Weights of a small transformer language model.
Size: 4 heads of 32 (2 for keys and values), MLP 704 SwiGLU, vocabulary 2366, 3.18M parameters.
Each number is 200 + 30 x the weight over its row's rms, rounded and kept within 0 to 999. Layers, rows and columns count from 0. The size before them is the row's rms in percent of the matrix's.

# gate: layer 4 MLP gate, 704x128, rms 0.0902, rows 217-234, columns 0-127
# up: layer 4 MLP up, 704x128, rms 0.0802, rows 217-234, columns 0-127
# down: layer 4 MLP down (transposed), 704x128, rms 0.105, rows 217-234, columns 0-127
gate217,096,207,140,201,209,180,195,213,273,188,229,206,161,186,229,144,145,178,226,184,232,197,186,171,191,200,227,222,185,225,230,172,186,186,233,208,246,188,228,176,205,198,193,206,202,200,186,216,254,256,189,203,197,162,179,242,166,178,136,167,186,167,257,184,197,196,208,139,207,228,227,201,181,196,245,204,186,193,241,248,240,215,215,196,214,211,166,177,189,293,212,226,151,174,194,163,230,248,180,181,155,174,223,176,188,146,193,221,190,186,242,254,126,192,199,271,183,210,184,199,214,223,183,218,195,176,166,188,185
up217,103,199,181,153,253,185,209,185,186,255,198,189,175,227,212,207,118,176,215,218,186,201,244,180,151,251,177,217,251,166,252,148,222,162,191,206,165,146,229,216,204,190,156,196,177,179,236,223,226,228,231,210,210,180,176,183,140,196,194,127,136,179,197,244,150,186,217,206,207,232,204,223,194,199,190,186,207,150,199,206,229,213,222,227,222,191,195,144,195,181,211,233,155,198,255,177,186,160,201,198,211,205,211,183,200,180,216,160,202,172,146,152,177,183,213,175,192,254,223,153,208,194,175,232,160,230,135,192,220
down217,102,247,157,218,152,203,155,237,219,201,186,210,169,205,210,171,218,169,209,189,221,163,147,148,179,196,205,230,240,211,187,225,186,170,264,169,175,243,180,203,249,214,166,219,170,161,243,224,215,173,229,138,234,154,160,246,219,201,208,178,203,159,216,196,214,202,201,204,229,174,195,213,182,184,221,195,179,243,201,245,217,201,165,177,245,231,222,191,182,186,187,196,204,119,222,197,178,157,251,125,188,218,171,211,191,163,215,274,264,173,174,203,236,220,228,186,162,177,188,209,238,189,215,248,184,161,205,186,191
gate218,093,223,179,227,138,193,195,177,243,172,271,169,218,196,211,218,177,161,232,252,223,174,224,211,163,184,189,179,251,178,180,231,169,167,173,215,186,185,220,142,236,211,180,216,163,192,177,220,198,182,195,270,197,176,151,194,178,190,204,193,159,177,188,176,233,238,195,171,237,193,190,170,229,126,181,196,173,191,202,233,155,191,170,221,147,208,200,194,221,216,190,184,150,210,229,168,208,207,250,163,193,224,238,182,195,236,213,217,196,144,184,150,224,192,223,187,193,129,179,177,136,221,238,196,210,247,237,265,176
up218,096,187,178,174,249,207,230,192,151,182,115,212,226,158,194,195,167,198,168,167,187,201,248,182,185,171,178,210,244,220,189,157,212,193,217,224,196,202,228,217,213,115,215,199,248,182,182,229,157,182,171,181,252,232,236,203,201,193,212,230,233,256,193,192,217,220,193,188,123,190,187,212,171,193,191,236,225,176,223,155,195,160,174,168,189,161,247,144,237,155,202,198,199,184,182,199,175,202,200,238,159,187,156,176,191,176,222,200,236,207,215,253,287,238,213,161,186,195,207,261,247,206,210,207,198,175,191,200,231
down218,098,211,191,223,234,188,197,159,222,240,181,175,231,193,219,215,217,177,147,191,161,202,166,172,177,206,194,210,287,205,162,201,203,195,189,120,269,202,208,152,193,192,204,202,205,213,218,201,179,198,210,236,186,189,189,209,164,173,188,214,187,153,203,171,163,247,167,182,191,133,182,145,272,165,168,206,194,216,258,175,213,224,198,218,241,183,201,129,211,202,167,202,205,194,228,209,218,236,186,177,172,203,203,242,213,196,234,200,217,185,199,150,190,264,226,204,231,178,201,202,235,275,143,171,213,173,266,183,179
gate219,089,225,241,219,180,187,187,177,246,171,195,176,169,188,205,275,201,193,233,245,163,184,169,195,177,184,262,218,207,216,204,190,226,268,228,198,172,184,184,176,238,117,142,169,211,195,223,169,180,240,170,173,188,199,217,207,202,245,205,241,192,245,160,245,231,176,179,215,147,188,203,220,183,250,174,197,146,204,191,195,220,225,228,215,195,191,132,192,201,235,201,241,206,177,228,232,167,194,192,259,139,182,192,203,209,200,204,233,256,162,175,236,181,208,160,188,158,205,236,180,204,168,228,193,201,190,275,198,202
up219,089,172,224,210,159,225,184,151,185,268,202,209,259,253,230,187,231,224,202,126,223,168,217,198,213,190,129,233,166,226,196,184,249,212,198,263,195,185,175,234,188,196,228,208,192,200,214,211,215,206,173,169,177,210,153,205,214,195,159,167,175,201,199,187,234,202,213,171,181,259,201,197,224,179,161,224,229,173,220,205,212,206,239,184,150,193,219,214,202,123,192,123,174,215,195,176,249,204,213,229,235,175,211,207,203,142,187,209,177,215,123,224,232,190,193,216,176,197,164,272,194,169,180,191,157,177,154,199,194
down219,096,261,198,245,206,209,213,217,210,228,262,182,179,177,209,196,197,162,259,212,184,180,194,194,205,229,214,228,167,177,205,176,239,216,243,184,225,181,198,150,177,229,171,224,259,217,168,167,224,258,198,179,187,230,237,222,200,168,242,212,189,217,210,218,166,190,222,180,211,123,208,208,164,204,156,293,182,238,172,178,194,207,265,198,179,166,177,192,227,195,238,197,170,221,185,191,172,180,209,238,170,241,163,197,156,200,210,206,201,163,169,219,165,171,180,178,238,229,259,229,164,210,272,220,240,196,215,249,188
gate220,096,205,221,175,171,190,192,183,199,203,199,125,203,250,197,210,161,187,176,277,153,192,200,194,128,206,200,159,153,212,210,197,212,249,257,232,194,188,221,161,223,197,154,203,166,185,188,260,244,145,211,243,218,196,200,224,184,237,174,204,182,178,242,180,252,247,188,177,144,177,162,210,195,185,200,206,198,164,211,255,144,186,226,199,185,170,187,186,163,226,188,199,172,175,158,220,198,186,230,176,197,207,159,226,181,200,200,230,148,234,171,231,221,198,286,220,213,175,164,150,205,191,211,223,201,218,226,187,156
up220,102,216,252,189,223,224,156,168,171,204,198,219,116,141,228,221,194,184,240,169,217,204,207,232,209,240,170,190,214,221,218,241,184,199,181,154,231,212,235,233,275,176,201,198,203,196,218,192,196,133,207,195,242,216,172,168,208,209,227,181,177,182,210,206,200,169,215,216,207,244,202,224,200,214,190,145,232,118,212,159,213,219,199,169,213,209,196,188,194,146,209,244,159,227,241,242,162,177,215,252,214,181,204,214,256,211,188,157,178,180,225,213,192,267,275,229,256,185,161,204,206,238,224,243,211,193,187,198,204
down220,103,201,226,216,216,185,218,254,243,229,221,128,208,252,204,186,177,155,201,168,170,159,201,172,228,169,260,171,212,215,202,223,197,174,189,165,222,203,184,219,211,194,218,170,195,171,272,234,184,216,166,189,239,176,206,184,201,154,212,202,214,182,220,175,215,251,215,172,158,211,219,161,217,179,172,270,156,204,251,228,178,198,164,189,209,251,239,125,188,199,229,178,216,229,184,220,170,211,224,236,178,226,196,184,242,244,196,179,210,235,192,198,183,249,159,200,143,175,199,238,223,152,139,209,161,209,154,168,211
gate221,093,258,160,227,180,205,189,203,216,201,224,165,182,197,199,162,217,201,190,199,233,163,178,211,235,184,216,226,243,203,182,199,192,127,230,218,173,213,189,175,226,202,122,206,170,154,185,187,224,200,200,224,244,200,204,212,260,208,208,211,180,139,166,211,193,229,170,183,287,165,191,166,170,175,169,210,224,199,204,182,155,173,216,204,139,239,175,234,197,146,215,166,200,217,238,164,233,231,163,212,231,221,235,177,270,209,218,142,172,167,220,173,199,180,211,197,198,196,263,212,185,219,267,235,200,203,202,249,234
up221,097,138,191,160,206,214,237,215,180,155,173,207,201,170,193,233,180,222,278,188,190,208,190,205,232,188,177,197,155,179,256,173,209,275,219,170,230,211,149,239,243,202,269,203,207,225,145,187,187,194,201,174,169,152,162,209,189,237,177,171,255,194,211,216,247,188,211,198,153,169,213,188,232,184,227,214,192,228,184,140,259,135,163,187,227,211,233,173,144,197,174,219,244,205,243,182,215,174,218,174,213,212,166,207,191,172,175,224,179,217,211,222,268,161,172,233,198,192,237,206,236,222,185,207,182,203,182,179,195
down221,094,229,234,142,190,198,197,197,182,208,164,172,180,201,220,135,176,185,175,185,235,189,190,123,228,191,209,190,221,191,116,217,201,220,182,215,199,216,183,199,171,227,209,230,160,238,204,216,187,237,230,165,178,155,226,203,199,249,210,195,208,234,243,191,198,257,186,197,231,204,213,196,173,230,199,267,222,211,170,222,164,190,159,177,198,156,164,173,226,163,225,149,208,185,245,184,162,249,208,156,192,101,205,227,185,182,196,222,152,203,147,248,230,179,225,224,194,169,219,227,204,224,186,184,199,232,225,229,144
gate222,098,223,154,179,231,218,214,182,208,163,187,193,173,171,257,227,176,154,173,260,191,167,227,163,177,151,215,213,232,255,240,198,217,188,207,193,155,206,195,220,221,196,197,219,172,203,179,215,202,191,217,184,245,178,174,223,243,223,211,204,199,165,188,223,227,194,229,187,163,166,164,218,162,221,110,182,211,190,186,211,230,135,239,236,155,253,165,219,185,204,196,208,199,230,259,170,139,187,227,209,188,219,210,176,237,211,221,197,211,188,157,196,292,207,178,228,144,203,243,195,237,227,267,216,183,213,205,208,173
up222,096,171,161,166,242,187,171,202,161,215,175,162,155,224,191,203,212,223,197,225,233,197,129,213,143,241,177,168,223,236,244,193,205,186,179,205,243,191,168,176,195,161,218,178,197,224,167,211,182,239,208,223,221,174,240,196,254,156,217,212,199,224,220,172,181,199,212,158,205,162,201,161,150,208,199,253,221,236,227,216,226,158,196,157,237,227,152,198,165,142,240,197,212,222,172,202,207,223,173,161,203,137,183,139,219,190,147,175,190,261,220,196,214,216,189,220,159,186,238,165,262,229,193,219,182,159,149,187,202
down222,096,215,260,197,214,229,202,209,164,270,198,225,226,195,165,231,161,226,241,200,195,195,182,218,201,239,150,182,213,185,263,124,220,190,104,188,210,190,196,212,226,176,211,207,192,232,190,228,234,195,246,252,193,222,213,179,174,226,185,218,150,156,241,190,191,156,186,190,208,270,213,217,145,182,218,289,227,194,160,209,201,194,240,186,211,177,164,235,182,241,184,176,154,217,208,194,209,195,216,190,200,142,182,230,231,221,248,184,192,205,167,185,207,148,167,197,214,224,237,197,203,219,227,160,187,199,208,212,166
gate223,093,214,228,210,258,209,182,208,201,189,146,218,256,277,223,235,182,211,151,222,170,164,191,208,188,203,211,223,245,237,199,246,223,211,178,223,162,207,222,177,255,254,206,216,191,201,199,171,184,177,205,177,177,191,212,218,224,196,254,250,184,185,202,220,227,182,139,182,198,241,189,168,202,225,255,167,230,198,269,182,228,177,218,199,191,216,207,172,244,172,176,183,244,157,194,204,119,178,205,185,202,246,170,230,248,249,218,160,181,237,197,219,242,219,236,220,217,231,209,256,228,230,242,204,192,198,220,171,159
up223,102,164,168,198,259,164,168,176,183,186,201,197,230,218,209,246,227,208,176,240,138,202,193,212,252,216,168,230,245,168,230,223,188,191,231,169,212,197,167,230,231,241,216,199,183,194,163,182,169,201,197,235,225,213,210,239,203,222,233,169,204,222,229,253,247,212,136,202,232,215,244,262,192,212,221,169,189,211,241,190,163,207,266,210,207,201,183,176,203,224,236,213,224,226,261,179,169,189,231,183,229,215,213,184,222,251,238,204,229,229,159,193,276,220,155,181,186,170,177,263,172,160,216,181,225,141,222,174,202
down223,103,180,159,176,205,213,190,172,245,168,181,149,174,203,271,128,238,132,163,254,193,191,220,163,211,215,244,250,170,210,160,232,229,184,223,187,210,185,166,245,245,182,230,166,156,220,252,185,207,177,215,240,196,178,221,203,190,207,151,198,228,180,177,219,219,202,208,182,209,282,209,177,191,219,228,217,198,196,211,203,184,189,224,184,242,235,177,202,130,131,224,233,211,173,205,192,244,212,218,196,201,214,187,229,190,184,169,203,205,177,254,218,141,199,203,183,235,224,223,181,172,238,161,257,180,203,184,191,167
gate224,109,186,165,223,157,204,158,146,187,236,219,190,195,182,190,270,236,163,212,154,172,225,239,147,178,158,151,188,195,221,182,176,200,245,141,153,206,207,174,222,215,238,204,196,181,201,188,220,249,139,184,201,200,196,199,205,220,205,187,177,208,165,172,135,246,227,169,183,206,228,203,208,250,148,159,209,190,219,168,198,198,187,179,191,194,271,193,148,161,160,225,180,167,183,208,203,293,206,177,187,203,196,166,199,227,223,185,204,220,201,204,156,191,239,157,161,188,195,234,248,213,210,216,222,136,214,193,213,235
up224,109,223,169,171,190,240,163,175,173,238,195,209,202,150,209,208,240,206,225,119,223,264,186,190,202,195,242,201,232,232,214,181,170,202,192,173,250,212,178,186,160,179,252,194,206,224,206,109,216,227,157,205,187,192,184,208,211,190,203,185,265,201,175,211,146,205,183,206,226,148,166,166,206,163,273,214,151,193,224,194,162,178,87,209,191,221,231,223,210,201,196,240,170,193,190,245,231,222,150,202,198,244,198,213,212,209,177,177,199,213,218,193,153,220,186,155,209,199,236,225,190,219,236,212,227,213,184,208,205
down224,109,182,167,151,183,204,182,192,185,221,158,195,197,209,226,204,216,180,232,163,197,194,187,166,224,239,261,206,235,113,217,179,203,224,204,157,218,199,150,225,121,251,236,221,195,255,223,206,185,171,208,214,190,222,240,173,216,196,186,258,167,207,174,207,206,230,185,181,266,235,181,213,133,187,283,171,191,217,191,190,216,195,208,183,210,200,223,213,118,168,201,235,175,201,196,263,214,162,176,200,182,204,154,217,152,233,205,224,171,180,222,178,202,182,162,157,225,179,201,210,205,176,244,191,197,182,232,218,159
gate225,103,182,120,226,221,230,241,196,169,157,209,203,171,204,293,189,220,197,215,214,240,173,197,181,195,200,217,210,220,232,163,185,207,197,234,168,184,197,199,216,228,220,226,249,212,146,213,202,191,173,276,151,213,148,192,232,223,217,167,182,201,201,228,201,228,204,141,205,185,205,192,209,181,237,212,227,193,213,201,188,205,177,260,228,174,257,200,172,155,186,204,167,215,163,161,127,193,259,271,210,211,188,232,219,197,224,240,210,203,181,193,188,227,175,179,186,213,159,243,162,190,188,182,248,197,263,228,233,174
up225,107,196,154,158,203,214,174,275,169,213,190,189,227,187,222,173,202,221,175,193,200,179,155,233,225,177,152,186,178,231,224,239,227,225,240,198,160,166,225,218,161,186,154,180,171,199,202,250,130,222,188,225,164,189,163,180,211,149,175,244,161,178,191,167,200,221,208,174,166,177,232,168,218,178,189,227,221,222,185,216,217,155,202,143,234,176,233,205,205,180,234,175,172,176,251,196,185,204,193,229,216,215,209,159,243,216,172,142,198,224,247,190,247,221,249,209,237,229,192,293,198,227,199,213,182,224,208,265,216
down225,097,222,229,176,254,172,159,171,181,221,204,187,244,161,196,221,239,151,186,195,208,188,167,199,233,223,182,161,205,184,275,187,173,171,198,194,133,203,222,184,161,224,246,127,187,234,178,235,205,219,197,245,215,210,216,188,215,191,175,220,222,231,222,183,198,263,180,136,201,202,226,188,224,192,200,306,185,219,228,171,196,248,241,194,235,129,239,199,212,186,184,210,209,230,214,223,217,198,190,191,150,187,183,182,200,213,182,166,176,188,227,163,170,226,125,189,195,173,223,172,216,209,172,142,207,208,185,192,176
gate226,092,187,205,240,187,183,214,161,223,191,200,186,200,201,224,188,193,178,199,165,239,265,255,166,250,182,185,221,185,165,229,180,192,196,195,181,174,201,195,195,198,231,216,228,194,177,223,164,163,228,243,247,184,177,182,176,264,172,176,189,150,206,161,228,156,192,111,198,221,247,175,222,221,215,234,148,210,129,223,214,192,218,205,236,168,186,210,208,157,212,165,201,253,182,205,249,236,178,169,237,184,165,252,196,177,202,218,204,276,178,248,257,214,191,212,152,187,209,209,230,138,205,185,198,219,182,216,243,188
up226,096,180,255,226,218,219,190,218,203,244,226,164,277,233,169,213,236,211,172,235,187,251,205,188,187,219,220,156,198,204,222,222,197,210,201,174,181,181,225,208,173,225,207,248,238,231,185,163,170,165,171,198,202,192,224,242,207,152,217,234,241,202,191,168,179,250,240,196,239,172,185,151,187,215,187,228,209,177,187,225,151,151,227,190,153,154,162,266,175,254,195,122,203,148,193,192,189,190,205,162,238,203,126,256,203,206,205,204,241,174,195,240,205,232,168,192,228,193,210,183,231,205,224,199,228,147,227,208,194
down226,096,202,272,200,223,219,207,164,279,240,209,190,225,192,205,252,208,192,177,185,211,178,231,180,213,222,149,228,242,223,226,205,252,186,164,204,159,163,178,200,150,193,171,263,184,229,166,178,180,187,185,197,256,216,207,195,185,214,159,211,178,154,309,263,200,232,164,216,203,199,206,250,167,234,176,238,233,183,226,219,186,176,200,190,209,265,189,206,170,182,185,199,195,200,152,173,199,226,226,148,197,232,204,198,169,199,243,157,256,216,186,173,214,234,203,198,173,219,201,195,217,225,178,212,164,189,160,225,183
gate227,101,222,171,239,218,206,186,212,199,241,200,199,166,225,228,257,155,184,220,226,166,182,256,195,200,191,197,233,230,227,162,199,174,237,183,164,166,180,188,201,168,171,205,200,183,133,211,240,198,172,163,235,244,139,227,198,186,215,198,165,250,206,128,234,189,232,231,175,254,254,136,213,210,133,188,182,172,178,242,185,192,237,196,209,146,181,190,169,233,187,230,158,173,207,250,183,192,158,217,213,171,188,205,181,195,194,206,236,172,127,156,239,230,203,184,180,176,199,245,172,204,190,204,186,150,185,193,204,232
up227,098,180,244,212,191,217,265,180,238,201,194,183,214,195,217,225,241,180,164,229,174,242,249,195,210,133,254,219,192,169,255,175,220,213,208,185,127,189,174,185,158,224,183,170,228,206,224,181,147,187,201,209,194,153,161,179,221,233,158,183,187,155,202,170,184,153,167,227,213,164,233,169,225,212,235,165,214,231,230,225,176,192,204,199,150,209,262,206,201,154,232,202,178,235,201,250,168,179,229,154,141,212,229,221,220,291,189,216,170,178,273,188,208,196,189,222,162,198,207,210,196,200,200,194,201,216,215,198,179
down227,099,252,178,182,210,134,242,232,192,151,129,228,217,224,158,243,216,214,226,210,226,204,212,201,192,215,204,220,154,221,206,265,229,176,221,218,139,227,171,203,203,222,210,250,208,200,258,138,231,183,217,277,199,189,218,209,214,168,236,233,161,196,207,176,238,225,202,152,244,173,229,215,166,210,220,191,168,196,204,255,186,204,210,220,160,225,169,190,168,184,205,185,172,173,200,183,173,226,182,204,171,210,253,143,190,208,182,222,255,254,174,220,246,217,162,196,195,169,170,162,173,221,171,215,190,201,159,218,232
gate228,104,178,150,224,225,214,237,184,236,173,182,221,219,224,219,180,198,193,177,227,194,264,232,175,231,152,170,216,199,223,198,242,198,224,142,203,221,191,131,222,184,181,171,207,207,223,201,146,226,229,226,221,150,189,216,177,239,205,232,178,190,146,224,185,212,198,126,176,235,212,264,223,151,212,180,203,165,241,193,179,157,175,200,226,206,228,149,191,200,215,185,253,167,194,211,183,248,192,182,166,215,178,223,224,281,194,170,207,214,209,198,190,206,154,191,227,208,197,233,211,238,232,244,283,174,183,166,236,183
up228,109,201,107,203,214,165,240,206,186,181,178,230,185,242,225,247,217,176,243,185,235,205,258,139,223,202,233,211,240,199,175,172,237,180,189,185,218,184,246,154,207,190,224,211,210,180,230,184,111,236,210,196,206,231,148,185,157,192,181,187,134,171,162,232,232,170,228,185,233,188,195,198,202,209,158,214,203,164,213,210,209,193,234,237,193,186,177,155,199,239,197,211,218,202,243,191,209,258,142,177,230,249,225,170,245,214,165,234,194,189,178,144,169,193,135,183,234,206,179,203,208,199,192,229,198,231,190,174,201
down228,103,157,208,163,215,227,171,270,196,231,164,159,151,173,256,216,158,200,213,172,188,157,211,170,138,205,243,164,204,174,161,174,214,185,202,183,205,166,195,193,195,234,187,262,179,210,179,206,248,182,201,176,214,196,179,237,227,171,207,139,233,219,177,196,241,196,258,204,218,183,207,165,202,196,172,226,251,221,215,231,199,204,207,202,207,199,226,192,205,243,203,105,248,161,184,181,206,203,171,170,189,236,184,192,183,176,255,176,192,216,220,194,177,220,188,246,149,209,195,230,171,110,174,169,154,201,193,188,168
gate229,112,218,131,248,202,230,227,168,173,165,198,184,210,154,162,222,194,163,233,194,182,214,250,164,169,226,178,234,138,173,220,174,188,207,227,217,204,189,237,199,269,171,180,193,147,207,215,192,203,212,236,165,186,211,166,219,254,196,203,203,175,186,202,198,176,218,230,175,225,258,201,181,194,220,153,226,208,191,189,267,194,217,242,187,193,224,178,235,188,202,197,155,202,169,290,182,192,159,179,235,205,231,193,256,184,151,172,185,203,195,170,207,209,127,166,200,173,163,188,171,193,213,240,158,249,172,172,169,164
up229,112,125,178,216,228,215,148,204,184,179,209,193,130,160,174,163,210,212,212,175,231,198,185,238,242,226,164,192,164,218,232,204,185,142,205,123,211,214,244,212,194,210,209,189,196,228,175,232,201,190,196,172,171,220,205,178,190,187,239,196,289,178,215,205,183,211,197,208,195,187,176,221,212,234,231,189,181,194,217,220,143,219,205,228,180,217,253,217,175,222,190,218,152,214,199,269,147,176,180,177,183,186,236,193,180,207,205,194,221,278,251,188,187,232,221,195,178,195,169,261,195,173,228,204,276,136,226,190,221
down229,111,196,217,146,152,198,171,228,207,170,216,219,208,216,220,217,241,202,208,215,213,175,179,172,233,108,224,182,237,223,200,227,217,206,238,189,106,189,146,250,187,230,206,182,196,183,212,218,162,220,173,222,259,225,217,168,192,229,184,246,199,186,169,206,221,148,245,219,176,225,183,224,247,189,215,231,191,225,210,152,182,170,200,222,218,207,211,139,141,223,200,223,176,193,176,263,234,179,174,256,183,197,184,202,190,153,194,198,187,191,184,211,182,192,186,233,238,213,178,216,124,203,216,228,215,174,224,276,224
gate230,093,182,245,217,209,182,246,190,254,226,197,152,226,207,147,191,187,206,197,194,170,130,233,207,251,243,143,236,255,185,206,197,189,207,181,182,194,194,191,176,185,239,185,134,142,222,155,225,229,186,229,158,236,176,247,206,184,210,251,223,172,141,241,171,138,206,190,216,223,187,215,217,176,217,247,192,213,177,183,202,174,234,218,198,249,228,173,209,207,233,202,242,198,186,190,216,239,197,186,180,192,149,175,265,212,160,203,175,215,234,203,207,182,252,186,226,176,188,172,227,130,223,204,147,218,176,191,197,175
up230,094,186,241,195,237,227,225,198,232,203,227,158,250,223,200,217,196,254,196,202,204,189,226,250,217,188,245,209,234,171,175,209,228,192,191,261,187,238,214,151,184,226,223,188,200,147,202,158,213,215,261,204,222,151,225,196,187,239,230,230,199,243,194,204,178,183,226,254,190,155,202,177,222,199,203,206,183,175,173,271,160,212,254,161,209,215,208,191,148,243,249,235,230,236,243,138,155,191,188,187,190,174,162,167,181,166,240,206,235,197,189,183,199,242,180,138,224,207,179,205,168,184,209,121,186,233,211,193,182
down230,093,195,216,184,217,214,172,191,184,213,181,205,166,174,261,192,170,242,239,195,199,176,200,202,196,174,213,205,209,217,169,212,227,180,175,180,139,258,184,191,189,174,173,179,232,183,187,232,225,160,198,189,168,235,241,160,193,196,197,214,236,268,177,208,177,187,174,237,172,226,146,227,262,197,123,161,201,235,224,169,263,179,126,179,199,264,207,209,212,178,239,209,229,210,201,158,191,165,225,214,181,170,206,183,203,221,232,162,155,136,221,159,218,182,213,219,215,151,201,153,178,178,208,245,142,234,172,178,204
gate231,102,171,246,184,209,168,221,211,180,210,212,155,149,215,182,215,155,170,152,150,138,145,220,193,186,187,184,213,230,211,228,213,228,225,270,213,208,146,187,250,206,202,216,229,162,236,181,159,197,180,206,236,263,201,223,166,246,209,204,180,221,147,220,218,185,242,196,185,200,238,200,191,231,224,143,182,219,166,186,157,215,205,163,184,227,195,222,210,184,240,186,183,231,224,183,190,190,185,255,209,203,174,184,181,233,179,193,211,165,254,213,255,180,171,235,242,143,190,162,185,223,150,145,179,153,157,208,228,198
up231,112,186,245,233,127,208,219,213,182,245,205,208,207,190,170,152,218,196,210,170,201,212,245,208,177,234,182,202,167,164,249,218,183,152,200,174,150,263,252,205,226,223,225,247,239,252,219,230,226,179,260,217,204,221,187,222,231,202,239,200,212,173,187,179,176,234,179,184,199,206,208,235,160,258,217,201,188,177,222,199,211,163,221,183,161,185,190,274,200,159,238,191,179,170,229,184,185,222,196,169,170,264,189,197,127,196,222,265,215,179,189,171,135,168,197,222,213,188,191,219,158,219,260,197,185,231,197,210,195
down231,107,146,174,217,197,195,232,194,199,195,171,172,213,181,219,200,208,175,134,181,200,195,198,173,252,243,235,220,207,178,193,161,193,163,247,220,237,195,196,234,196,190,203,198,211,169,199,170,190,207,203,257,162,176,214,233,199,186,213,250,218,204,181,185,174,230,222,126,181,199,157,152,241,219,205,299,151,226,179,204,193,201,159,219,206,191,180,167,151,207,251,191,193,150,155,251,215,259,224,252,126,243,208,106,167,209,203,160,198,187,192,212,205,179,176,211,196,201,192,219,196,207,209,206,219,237,188,202,225
gate232,104,260,192,194,209,224,241,240,198,220,221,185,197,249,205,254,117,198,169,210,207,277,183,195,185,201,228,242,195,195,209,233,214,188,214,174,175,210,216,192,221,193,204,156,224,184,200,268,189,192,227,207,308,187,136,185,226,254,183,207,136,199,179,202,238,212,144,180,154,156,173,216,241,225,191,173,220,186,175,185,170,155,206,180,197,193,199,181,164,193,209,158,200,184,215,200,211,181,213,189,161,202,209,244,131,180,183,199,186,226,169,146,242,226,164,160,185,192,219,194,210,233,203,193,239,225,178,188,213
up232,097,175,202,220,230,156,183,180,239,240,275,177,231,186,231,226,193,206,138,232,199,179,206,206,214,187,211,221,239,194,248,231,215,190,225,200,152,214,178,218,223,191,228,171,217,191,208,224,164,231,186,260,194,143,261,231,145,149,172,187,168,178,203,173,230,234,136,196,206,180,246,176,212,214,176,209,175,222,214,198,189,164,247,195,167,183,176,189,222,201,194,239,178,173,185,196,194,93,193,199,215,141,215,173,169,134,166,193,218,179,168,252,240,207,222,223,224,192,232,204,175,194,206,215,237,192,198,219,157
down232,101,181,169,191,143,173,204,197,220,157,202,196,212,200,223,262,165,218,241,198,237,201,162,257,230,186,179,190,193,221,196,244,220,193,199,201,224,201,185,243,187,191,214,168,227,199,242,173,169,165,172,205,234,274,217,187,185,208,177,258,173,208,265,196,181,177,195,182,205,200,143,159,219,238,182,170,139,192,152,192,222,175,217,212,194,160,217,125,163,173,192,167,231,214,184,171,168,234,175,190,242,158,211,175,190,205,180,230,164,245,207,197,217,248,255,232,228,230,214,180,178,257,163,242,164,253,181,220,214
gate233,108,236,227,179,163,175,247,200,210,229,161,227,193,204,259,246,166,165,212,175,155,229,203,164,249,225,242,178,184,172,217,233,211,203,217,275,195,208,180,213,166,224,173,232,210,157,219,159,210,265,221,185,175,187,195,260,153,219,158,188,180,152,205,212,194,220,181,202,168,251,192,226,183,215,202,196,229,212,188,204,219,169,204,219,193,209,207,193,210,210,123,229,240,136,147,210,176,243,227,230,177,225,181,228,233,265,183,165,246,161,187,200,266,171,174,172,218,200,232,249,192,201,208,217,169,193,188,179,207
up233,108,220,208,159,216,217,180,206,186,176,216,218,175,176,203,206,237,212,133,189,178,210,270,184,155,136,201,212,216,199,184,277,174,205,193,163,207,253,156,189,284,210,232,195,160,180,238,255,221,207,167,222,248,167,228,210,159,254,215,201,216,202,170,213,201,174,209,209,164,249,178,182,189,178,171,189,203,175,185,158,167,186,205,183,206,212,221,220,247,235,272,193,186,205,227,148,227,189,173,157,190,238,202,151,230,185,184,181,207,158,161,252,186,202,197,231,154,205,235,185,185,175,184,235,236,173,188,166,229
down233,113,188,212,192,227,185,191,179,205,191,185,238,189,224,190,197,185,199,207,207,185,189,214,248,172,195,222,286,154,226,137,230,198,204,205,218,233,217,168,143,198,198,162,211,197,186,247,153,211,160,207,160,232,196,241,253,169,245,231,171,182,193,219,206,249,206,240,184,190,258,217,137,212,243,188,143,183,190,219,259,218,208,189,179,178,210,190,243,195,185,198,178,246,133,216,152,210,232,190,234,149,221,199,192,152,216,204,227,218,152,181,203,217,159,213,153,155,248,206,228,163,200,197,222,132,164,225,196,200
gate234,105,201,177,219,196,164,188,192,246,172,195,203,202,266,218,183,175,200,169,200,149,253,187,195,200,167,261,205,180,229,210,220,224,219,196,219,189,164,188,188,145,236,180,212,207,154,191,226,182,198,226,185,197,137,192,182,188,212,204,205,206,202,173,220,226,212,203,193,206,204,164,174,200,256,191,191,162,226,214,256,196,229,225,226,185,177,216,225,212,237,141,153,232,141,194,209,126,174,191,215,176,176,232,163,251,247,148,132,192,171,253,189,208,190,186,201,193,222,287,164,247,205,223,182,185,217,237,270,204
up234,107,209,258,192,200,167,228,198,236,184,131,148,171,190,183,222,242,191,167,246,203,157,186,221,193,166,224,240,194,237,210,210,225,254,244,167,177,197,212,199,210,275,131,204,157,174,196,189,209,193,206,217,175,179,216,217,200,189,193,201,189,171,223,178,181,215,257,226,221,144,219,169,204,240,195,214,186,200,212,177,189,190,208,177,220,196,161,210,184,250,197,165,238,233,241,313,250,189,213,212,249,204,165,190,213,207,218,159,186,234,204,189,191,195,223,252,158,195,169,192,241,191,212,220,174,211,267,175,169
down234,106,159,211,217,152,177,222,168,180,167,234,246,176,194,151,217,239,199,157,223,221,209,199,212,220,202,222,194,205,212,229,181,185,193,211,230,193,196,178,194,250,151,173,219,235,139,242,222,207,191,206,221,141,161,185,170,187,187,193,196,210,264,187,228,228,255,166,202,250,212,184,127,198,177,207,209,170,174,172,173,153,172,238,228,220,176,161,235,174,252,185,226,191,199,201,221,196,194,170,227,184,191,208,121,176,185,238,257,175,146,244,150,151,217,203,198,165,191,178,156,166,225,165,200,230,182,195,209,145